config = dict(
    n_layer=8,
    head_dim=64,
    norm='rmsnorm',
    positions='rope',
    qk_norm=True,
    optimizer='muon_variant',
    decay_shape='linear',
    batch_tokens=32768,
    seq_len=256,
    dataset='wikipedia_en',
)
Each number is 128 + 32 x the weight over the matrix's rms, rounded and kept within 0 to 255. Layers, rows and columns count from 0. Numbers have three digits each.

# layer 4 MLP down (transposed), 320x128, rms 0.546, rows 268-319, columns 64-127
110093128114137146090175090127102094138129140144143146128171175058153158225105119141166084119129121142160135085172096121157125093094124154147125139094122109078101139136207118081127143103152091
109151124158143142122138096118123097086148086206174167168132170082116146174095122129135168116092154153072169100127123178097171181124147101166155134122122146157183094136145097133099103162145107
083134125130084093125134148125180160184107133122147194086131162120117092160118166126102115161124074128094156108057143106111110071141195127101116182135109146089123162093080125110064172154142114
136097142113127135109158083126081142143082164107159084132109106136117119088114144096134049133121126127147160165152124134102103160119096113154098118159152132126064156076180134135158136108102092
124132118136098105128136112108129155122122153138156153127193103119151144130190089096111138138109088126102137143130091106152166094136101172143145097100061087153118130065045123085131177194094174
133114063099105134096081141165101107157117130138179113191122135158142128167160182117143126084091127100123098078153119133132113183123135080125166095168176117142143109169125123147171130099167118
107106090096148100121092151106140097079114159104144132141076171142111144118078153138138149152237130155149110137064119119133050107141090116131144146115171137140105097184087150131098154075152125
150145090089130116142115096201118173095098143113145152169176147172079116118161151110163109164079162085108196079129148110135169068159128101113163067127097111124164107193108150129181126135134131
099098134125090160142160146131129156152108142084106104085143144142158108088159123109109135207148169138175160126089111164138159034108120167143131180122144089079126166114097159138099192132167127
124054178136125143142096137075126119137122154175120144118141148157136094077132108084165102081089138202124198081184114111178136105187172119120086174106136137106176165139105132100111083127126175
164109169113134145199205131136141189151155176154114103117137113163101066129141183141142140157099148098133119121159117122174147110161164163084121087199140100084082112104079157057144136113205173
119113137136092120076147158168129114137144120182115086164146127127115090138148141108150123111124120098100154112137119151097105127157095086105143137129102063117114107121106123159115167123148158
136149034080070132124113185116193130159108117132168169138103112201170098030100131194093078124102132168220113187153079058088065080119112102112085181142142103143205134105166099179125103154176131
109144171196155126131125104147164142165157167125097144115117104088150145111090129051132135100152149188077120183189115171097115115202146162130106089099145120092109089108054141107156144144156161
073133134126183127155099168141116160183156085156114131120065097104168100090146141098135126113149096117148125134132135106074087120146082131133110153190110113135135148101162146103103066157105115
164093178134120122131125082065109195174054088142145086150160139172129155135133112170084120142110096143169125169161106167140166133078139137142124160144160109165165138087096100130101099153118155
146136113115070102149141114130149203129122083100095139095155130141141120112112159113144128138147104082140145104097127150071170134116135113126161114119106096174135118152098070128150117108165169
153181084060100118071181115138155181124188124065123108091114147139175090111151117136123102077095111097118103141155155039147124091122100104099154111173168197115138069190159123165142152080101132
117123168095152095094104075074134124179137163169173132118159103111146156106147037151110071133122176107138113158146160094086149172098148090173103079088088172135094149107110129139101118126130101
044150151114158093108153138137110117122173137176129177091097131167169091145138131105097162094144087160154130191171165113151126132172111155103105105150151092145160168095118147129147179146107105
132154158149095123206045145104102081137151133134108093148115106157129108099126167135120086136062111163182141135117168182114084146121206123060172190088154106094050139170120110125105116090148090
175163117113154106118082093143102099141116112163169105165211114172102142114122118173114175132146160105163173139124149165122181189139129084128142144100110134151125121113144129127089163134084145
124070122116125141073126078096147117188124093126104108060142154147180133134117166142122036106138109170167092115134150102108151143126123155098107095169123146175161139128158150127110137147168132
141109130180088138108137124114122120137136142157164062177121186140086094150162092112104154084081166100106124098156112128091132143079215116153117139138098142147096158153149139128134119132167201
069136115179133130117111125143109135074106150117142115186171149155128102090048127152084161078122159086132126064181165124184139069158136173159139109127115156140083091147100096141147160169129140
156108125135123120152094091146101091089144091142174105113137168114158174151127135150162137139149135094085193165123113138106131172126151153184103112145117123100121157117189141123162107157099151
109152125074132119133144107125113143139092194092158115141075138153141141111085076134118106130148120112128099151132176126159146164109138087099097104108131142203172104150146140086145216131101117
161077163128155121095078150114076110126108056118122078157120078124156152133137172122125134129140163192093144132126121145049110219139137101153152135123126153170092152142147086163130058142126155
107151115132167122107100084156138098148109152143126192167146138109193105107106066130084154094114109094107106080171100154119112147189145132160116081184087056125161114154136112133195131109167102
087136118148133120128161125105084122124117185075135147151117168179103128093136074088090144148104079100120104180098162085137147084201110171122064157147083155171104133099129131138095154152169137
178109154080131158112088136118082125118147103120099100163157152103155168143146110123155210103123144112142141137124141136162139152138104101161162084139112133095120101139092113187134100124181143
127091074173156127068099077167087185142165078056111118126136179146077129098179089111108179120118182143125170115128096124130145153083134097134171112122137126154159144122187123156158108107156186
090154098087090171179081111078155196060124108153227085159100098144134165120131144092151160163179170108115123144184088095123160098191147107097093149143132109100136137147120140115127142107142152
103104151122156179170146174091141136151124193126183109189123142136081100186186136118176117073106108095115100092120109144109119123064115102078170149167166135095101132121102118134141133144166130
120120119098141107113168127127133120140102136142112107151148156125114163121181124077123088122159171136116154141145129119128177138150098116192116115179161096202137135148117124113051165096108125
101199145134118103149135116072128156107100090167189096128135163167085147144081076069124142193064138151169133173106184141169133134183121113105111146125172165171104109160111169108143104114117160
163051132177118177135129029079131126112141168102152147107107152147136102116123165142103122174118137131159089070061146164143151096067118046113139144135140137112129127108126159108169137098185116
157143174129157112173083155146120044092070113121138064121109158130139141174151154199143138104124115085100117125097130160081162122030077092158127107130087136163210084128103109195106110188123152
092156087204164161081106110168143127115158088132106149117111122132085126122149085197116140148080154193117165173133136144125178148107210159143168125109169135150103028149157132094138120136097173
110138135158107150152136191112093116131122128064135079121093124052147144154143195077109111109102149135103126148072139140149151052150137145126163092140132161136112145113104102169108144114157117
219105088162145073126117099159156141068192070117124139068111167100120140118098204112126126118161154110166117179134126106149119151163153083172149050128162149111121117170138133171155085119162114
124170110074062100098108124202141193143137126140129156101121153130093119149141107165185151124109119117061133177064163060113054184154084085060087111129156135157106114125099147103137140150145114
175168116170122063108156122136117159121125124137129178130077170156118130167123147186158135187125097124105147103105147090131130104108114095098126125128108100168142158105137144121136111156093164
176115095106123172136108154109130175146108198146120127091113152123152184125087115166128133187148172235129143163145105125163126096139123124124091158114152079116169091150117098092105127127110161
164097131140164132111115147148109150167138078118130114137147089095132165151130133091082130100072169130106182144131133162150138180121074105075104125086155134139140128099086097118117106135113126
130122132150152135111108147126205188103179157117085066152110109129101119086088145099111144049146170155105073177175154094158177157083104143185159110078107189149185132148106133125159130186103128
150129075149075110122102102161107154128092117118135166128215114156119173122094066186121116137136148150142115174166064150087132181132086148111143114137087170172135110185077086096124082172089076
120160089105145122125128106107161132104170119158077189098139108122095132150145130168141102175157129141138209162096116094145162120171064139110116164093171210180156121151142155101120104173097107
085183104116133103041036084120139136164122080093115160154119125114124138193138114145099157116095150151107011078103178082156116170122105150079100137130143255123141102123089208123113119099127120
097153103107094114147089134131145114121161108106090136060121033141138139131081077091110076085135119115118105107100119148093116121084140025139107119155106133142102134126083142163087153146120094
147147130115114122117126141099114139168157142082188149158152094145156129156161180131164079179110116113130150145209137066119155115186130194081131077156135108130110110151171091118135127106112119
131109101074107108100133101164109144147139161145129102104156120093194105060171109093078094098133089164148111115161127132138159174164146158156074099060086178180148128176141146154183161161151073
# layer 4 MLP gate, 320x128, rms 0.465, rows 269-319, columns 64-127
112124121189151066116111075120100153125081119137147158069143153136126145100094088133099098182100171094116089163100105112094163130100157182164138114183118123085137056121138137159095146128133102
071120072172168147136164152117138173098169099111124113087118135106108139152100111119135081191093101086074136132092101152117085126088163100116121086090101115110148133140126095145137085190130108
160121136122088135113139118146104187158080113118165104106094171151122126064184136103155138102107095158147106135119125104204142135140101165136133140149143151124111143175136108072118101120113156
119164142147134070079072078129124135156155123113127141134119072119131076111180133096106139080120119155135111099208083142125186103128179122137151118167102128111160177150185112176115100106120136
169119142128152097141182143082111115077125124173136127160098146140114188108166162114161097211132087144078131164086092113073113147148112124084120152171108172102113158101153053176148140126140087
130123134130082130187131073121102089157091124115129120067109096202113119131165131145103087175133093060148160047161120099182044148201101155145157122099132159149149124137159113148136118101145119
121069169130132116061147057148120107164156141177112111122071146119144080107081138163089169104054156130177132132103110121117111129118163156143058120141175191134120124091141158133100099150202075
143142165122146192095094140142089197083180132147123167174105119141159096090166128074184075079129085097095066100115125083172109214105151126155092103127130128142097140191150126114105087088090095
108092117119098152099164105168143104144107075155169068118183118106127143176137104114150103124098128141071101126129150096134116111137141116128151133154142155100068120163127060146123157119153146
094085117104128114120130175136082179085146141152125111132155130110138148149123169143097105065131121136191105104113093096167115198138141122169104124151133189094125134125123147128101117086186164
173112095157105138188102118140118158073117112139119127106119089093135138127101141107141113161134098110144103146154111169145156118123192094152166128141124127137069175154129128121069136121159102
136096167104123093134081137123062066222108147111160101107136125097160133121090066174156133143149163133141132197109154107131062070139153141142091106134015089117102125147152175156139124084097155
185186117128160156135141096121141178133081149105146116097112164158084111126171118163098127109096164141107192054130108160139104157132110153130131101111171111151066140120145137150172104156065161
127091172111108136135173125123115103123133160113112159131145123087097085152145088087133131121097101119084132168184159101120167132120063109165089181132121126160069094126097114108093120111133119
138148089171146104168117088175151143101140173145153106112128158107140109136138130116160123162097112160149140146140108084137137117128157133143129138172096092082085133076148199088139116129149145
157048114132051078083161163167108100108116119133121132103122086144144108123154099124179141158115140113122112109122113145163177118168124078161131126124113178173110199132106212079118228123132127
106117153152198082117194180168122143088167129130155114146101081081125139133141093144086128220152118152162115173126143098118163175130095157134084144174137108090151183084127150104153171129122114
119199103108129096099066134123105127167120186145168117087118115108166116086142151126188081115163144102133132098152144049093185151123151063179134120096121183121137179117121180177160148084121082
124123109149092100141123146141190117183155152109139064091177153142132076098079095076160126113125221157181083157129153085141073128128165092123061114140091194174086110152113172104083115118136165
135171148148133122159176180145102117130134137058148206168117112119148150119059146087138090126088143162156138107110129088116108220126103140176106189150109108034110120197145215121093116095140121
052119214167197174122125117092121123125127097125204123157154105119131156127163143143103104138135139143135121142138067135182119166133134104099106115116151126125087141135143120097083094120104139
136150164098169135087120144071123115122082099089099097155157144143126180115119149143123164132098114110149148141180202069134138130178120133156128140116217058111117143144201125126133153157189093
146128061106108127102116154079125140160154146185092118091116111087084098137172171128119149134131138133163118073068076088142183150045081201220087083176096106124085113134139116125126135137121141
139142242162074116157150081144153231148066155054142115109118065146119113108171120109130164178114121123154163089112150183125115168153130139072078128146156111111128116132145123112106091140115104
132098120117182119149140098123152123095108136110172128150107151126136143141118084082149136162073068186137161165101153128126151121067107142152113114156069100181089151195170114127110156188084134
130140098095138108152181105205134193088119094077113116120122155143110107109096139070134086125138099156148121110125102128150133138116160166132138145190080111145100133084123149103125115106150089
220156118150146058113070153128069091148142099131151102116198101116119130069122111087055194137088117132145102165132153059060111107118156149124206125161082138102092089152149129113121131117119184
075152126121142089083145105129098133116205135105120116078122134154136150200092146093114078078148161115122190126126134119101092149179126127131057189127115117162143181125094131167131168083079108
077133162095181122087119128138079153136068147116136082159154129094129183194145148132115121151141108146153116195133115093135101087167147117098164089125163190114149082122162132083109116122139155
121150131128139133122150128114162174078129115078056170168141180122135170121159112042110100165108118160112169144173090082131087153148150097099112083084174168084190156194128115119155113098089135
142071176129155066144143168148074096178175140187131098162162082138100145172102154123149085148141180151114083115125114155123084105165150106155092142160089125073167150112190141094132158167173110
126140096129114138089077081069080173088113070151140145132123100134132136153185093153117153093084129113109142094050157145138164138151087119090099116134091163126151161086134127154107141075090140
140059136158155117124123113102152157090147092156180155116115115112158208157143134158150090131078120125151132173188155094140088136106126103135156142108214129096096120166079127102114147106151200
153125127099105097119204103110104076100126067139132134109152162123065155098140079133110141156127149135107157118136116119147119079159130136112148123139108153184088133084123103148083181167108107
129147152124027121096100100087100101100111169150213128145155127132056106176101078129102157128090131160127141130116199107122152113095103087156165154141193151115130106161199110085113092094142141
149146096149132195140190122097117130126202126113152116105103108189172152157145096116113183093056136181119122127118086111158111151106107126103131079125166143084145131116135117097067122089172110
073069112159146090147074097110099172167115170238126146142123036115144146083168126093168071120100123133131100124137121135137122143116089152170121052160152117132144156155098119091102168142131106
145157161043078133132138060116082117167049181185070123168087140168131111082119135113169132101129115099097148139072117138188151092203099084139082102106130129088164179105135065141111097102110081
080148120076081119137186153147118137157217147126188112117106100117135150096136101135131094118114143115111095071092066110131079098145208071145152096161105184117157134140163101148149173127152118
125091159175151176117103129177104127115190140150197155141128124143162127138107067081178171121133127140171136141112137115080153141161105097081110060083144109105072086111120168073092104148210099
107138117092076181120091164134161127113125202132071090135167100135127111126119149123117156092129048105094099071161125155156137107189124173200171102147146134108103147161106093118146125091118100
178158101098104126164155081105139153116104137138121124164181170159134109134133150133121106089084084154099155104049104105151108096080140139126129189142152143181128143105137126090148156131174121
200117113167151150094179153119155119161152103171144067141164128182101162147098120128151180141141170117158113128183136115144136110115143119065057113148151131132098164144080111118114185155216145
117126113168114101125161148188090135140170105103135114206146153109105176108134157177118119116143136098195110127119073116119017172147102116090135157159158138098147138211111094116117184138110106
095112115034105153098131139164166195132098195169084133122159108111111155093095134117157155128108165143122127139115080111151124147162153178144103133183145183079131172137144115109121105073089137
119087124120149123078049148171101090131120100158148065159181151142145100098142088132235197125040145148116087060095143131149090097088111152153141159125154151094139102144123110133155119150180097
094143079136114091103139100181156158115130102174149086141177104096096128150089143115122163160130150142145118169083133110171114121155152096162143120106109248158140185114155193145181182137167160
101168142116082135094106081069095125003147082105180171112116107114128171077129156122095145190153157177153158095089110179119095122129169137139156148150085187074105103093127157174115143118129129
188146116130150188118146174129184123097147139104193132153183085161123112129037103140126120170116131185150117116104084109094158083137138171125127126149095166152050169167113074138088213122163104
180132111092101121128136140151112111079092115118184189119172051077125099126124091096153149175139113168124191119049134099145171151161162171131089081119150103159120098101133160131117107107131212
170118094153118143141137139160163055150182158096066086153121134152121063141113137123108087120074159110100111165138170189094126141112140145139076156144123166154108137150142079116103126113144141
# layer 4 MLP up, 320x128, rms 0.478, rows 269-319, columns 64-127
101139112123154112086227142150137158109127106128140144172096109116113095171120092171132131103159144094198152098109094112151059133116171159154119172120183147156112119124123195152103121120108209
103136126067140151130125133115149121140122164121075110121123089062125093102165086092146178140135173131058143115155134149124137091129100111155137163108111128178150168121136114123071151168143164
131130105106136161156103136166099165023144089089072089147149148165173154130092118100170145115120111216130150052107099164144129073058138096111118101138141106172140154081078097103097186105090106
118164156147123104147143117136165105106117154108096105141146165123139150175117148144190168158064146132117094165100100135147081155166169134078095114143114062163083103114131196154131094148128121
102148063118093089129156180109153135110147121148142123145174121131162138103109177149100138173097057116103126145127138165121116115095046134136154185140150113081105103141079108154142133092059110
109139084154170132129128136099126100154104147148111123152157145105141109163083093147134148157072112074169080137132184110136076075118103077159130095063133143067102102088141154102129146159117138
097111172110133168162140101183123184143173138106131138101111099109104174130130132129099101063052084128094157164194148156157145111100093129188078100137159095101169190145123169158123146090148109
110140115073119157150157127100144092149066169121151121111108119168149165137153121113150140126157112140131172145049142160157112149068108069206140153097102092149117100128100057131118115115100187
153071152128100138182184144116126090136074113100144049161119166108083134078095148123157180147116102099167116128106159147162098106132076129137162125110140136108121101161121047128139094154083168
141191131162142090119116125120128126148190233114213112067140134106118131125131096116130100141168125076086114145132144141124129122106080159130192136091105083140091106107096157116200129199081101
128119146123143113096061140089175178132139170140144170162122166141162153159143121175115109114166138170140124124125124141095088158107146136138088152108135145156124140143127151104121097097114116
133108201196196097122143174208096155096115073145157089087095130101189140177068121167094070179166081109123118088165120115171118058221095145124098074116113136133114127081104163175050140097157169
074149154067138104133073141113135153088110109045107141145120080040124165163062092113037117121144063178126139135158082106134176134238134122143132141083132099114116176158121141145164144121179094
176144093123152088096134055119169163156121090143189122135115104131174098167112100157083169173129070116150137110104134127107111087112121117159180088098120154109134124092118106115095176182117148
135164122165139145146123155140128157116146209126096156129151162067100116138144138153073156087116144073158118158125086146118116148114088114117096169153141142123080108161085092098137120099143157
113153136160124174155051104147207113093117166179120136037156109135105135158165126127144151058060121113153152156078091132181155112096104131118102121112069093121089067149145138154143099140127104
175134147119111129119078068161121138107104158135167128068158083180077168077132147113144150115173097104133166087089100126157125103194079127103103115153127194110172104108130112147114209100104144
149167065102145137151158166142144172112111128125114173128126140102138170128134133100142167144135141090135109129130112197156135116127186135182127153183118167142138139093142070147174167133120123
172113188156130121152134051119140110090152054147072104147074090110095147174074122157099189085194095172179165173085083087118107101158106109079153098187160178123147156150126175095115159153130085
158138112211229097086137112129139127097156109069122161161181104100157113101100093132197128099114082157162136097095121200169118134104087115085124134104121103101077139135081145113070168117172118
165088137097139037181129123154161121115157130148141130135127140139128115092143105094156165082108183126159152127161141167112116086087123138135085192084142104162135117096162119153090136164170136
162087160161124131119111086101137121121174185088127125087128172086134129145128072151105124172168105111082151101128104154144080149112087133092131143161128107102129130116165124139130121155091135
077105098111175125064129154188147147123194114121163111081169107154113143126110154156163120138114177153133169091109145127110114070094081151151126174144070165104127204052146202144105105115168110
137136147063113118097123170096159080098102105168102101117197118083123106155125186130141115189174154102128153187110179074126110114143157106105135114166140116128103172147127163177127101099131076
164133146106176153094107160115164105147159132106150138138134123119181106141120161104122139170157086173158142175189116124116129108129126142146130176147127112111065094182134175149133090109124107
125138135079095119142148163101106142117114144112118173116148116095068115110171097165211097160099138122113145103119122143127159116100159154126132184184079166114050123117122110135108180141146126
157130141155100103078096148066114134156173045089219176038079144121086109112136150151165170106139071079143131140120072140129160121155124170107113177141176214136125107135158170142079130135163074
184109069124137100168118147160108103130126085122150134156129059147087156121148146163092171075155153163166090169097065146123113104118163133077164107164155143107058167115099075134076152133150104
165148133112120165180159091229144110146132163164123081107131175161123101131143178120121132094132130131163097145096108146138140147102061131108143146130130148117135119137142070094158127129144075
134174137141114085089132110146140139081131090160136116112096196111079049138085129097185146023153159098122175121104133160102131105171118101150169160150113168159104128111107177182140150139110156
115081118056080113163164107147143178097066056175148146154047125169119077103157175108169098088175162103126197104116100165072118141160145155093189126115138138153063138115062157060097105124143185
043143142180122103139119100113165210148110128132135172141137084034098131147147164111187138131101145107115111058092085078120094190171147129118173144099071143161095160062133120160157106083118198
116118125136078111134125110159139148101073153149113101155116068130131177137148159148153110113120105106112134106116104089187097161176132141163110112144134134129147111078163064107101153123083105
140136138107174098074141177116162131110123142152098140103094097135146148158122153143140103134165127133093129128124139147134155152106133126149090089095147165084089098113155165138071105105145135
112157094137123094166155176142083141048178131093124193050142123162163136105157133073148160124109124101181144106171177128088127150114073149112131105087168135115055118146096152091128132116094072
146158121064124157155061116219151188147090141131081132118164085114134129156107128177146057126195172076105163106119119108143120101148124152100164101132206091141118103118122121136126171102137100
093156103155157161136187129119093161100158067119100104052083114178099088188148181122095067124132066122144112158140048170190097147116118088138153215089165121119102161134137123175101154169140161
185158138139216081134196098143135152111095200157117081184194082056051155096092109062115139156192150163091084159137125181154134032140065123128142136153144082150083125082092170130127117128170130
130148205100079147157103140103113197136119141114185132122122098108103069125108131146114129047116166101127051142096172111198142172133085102204145112120141049047153159091114130134108060126122167
137103155159149142129186112116146178168114143121078083115142138168172134110156134093087100089120116102151100121144083099119080160140089146080100117184094198152177115122096114043113133225084117
175114113143126142136149138178181203150123124146199097157163131135066132154044086090095140074130113066134101149100164116171142101138162143116140110122073137132168139111109128062126080140170098
185091138064145174123133147158078171178133100125132083132106090165124134151104100166092154153171104133139147130135156093194090091112135091131208119121114118128171153167084125052146100128147112
163148172221132159146213152113125091154151169137111108081155119127111164133121160110124087111126141093137166137176159121141132123109095129094146131141165121128174099172173118138138103126129114
106079117122135161167141139109107102105135129124140135103109129076188102145106122115134139107145106128102129165166108177135082142111175131095180094162131143152060092124154206128112111161118134
125192218180047109102135118138088150173089141136183117106090129081131158149098107107018132171112086170060097072111097133060180058138115123140118140158093126159082107110075173119154120125095089
131145133144149148149159147147112126164131149127082109111154169170133173172101110164108126122166129106136127132123109145127077131122118112135087122098124075130122166096172163106120155151141218
138147106134203139115131170143074146158181197151126107163136133106110139134155183097177125170093112163159103107111092137159108146170119111150106140109107114112100088080148117161131177141134050
182102092093158153078112150163152177187203124119167060129126184128173122132131068219123135067092181094122153084121079163197165115174077115168114172162104125154137070139137140091149032156209080
163156124177143161138108070101130140153123130109092112033087164127111094077121129108110118134118064123139108122167127084148155152137154124139113091122129089158087103185114119080103077154123084
124135116145190129186109155170109108117125079111082064211102151144211117126197142125110095128132116151117106110135093132092165094102118143122081153113105191114143183095098149173120107124132079
133154114096105126172111134130152133136134122129141191176103080138134129160050103148099111115175126141139136070086107148096103121148157093094146150135190069134137135123127132115133140062127099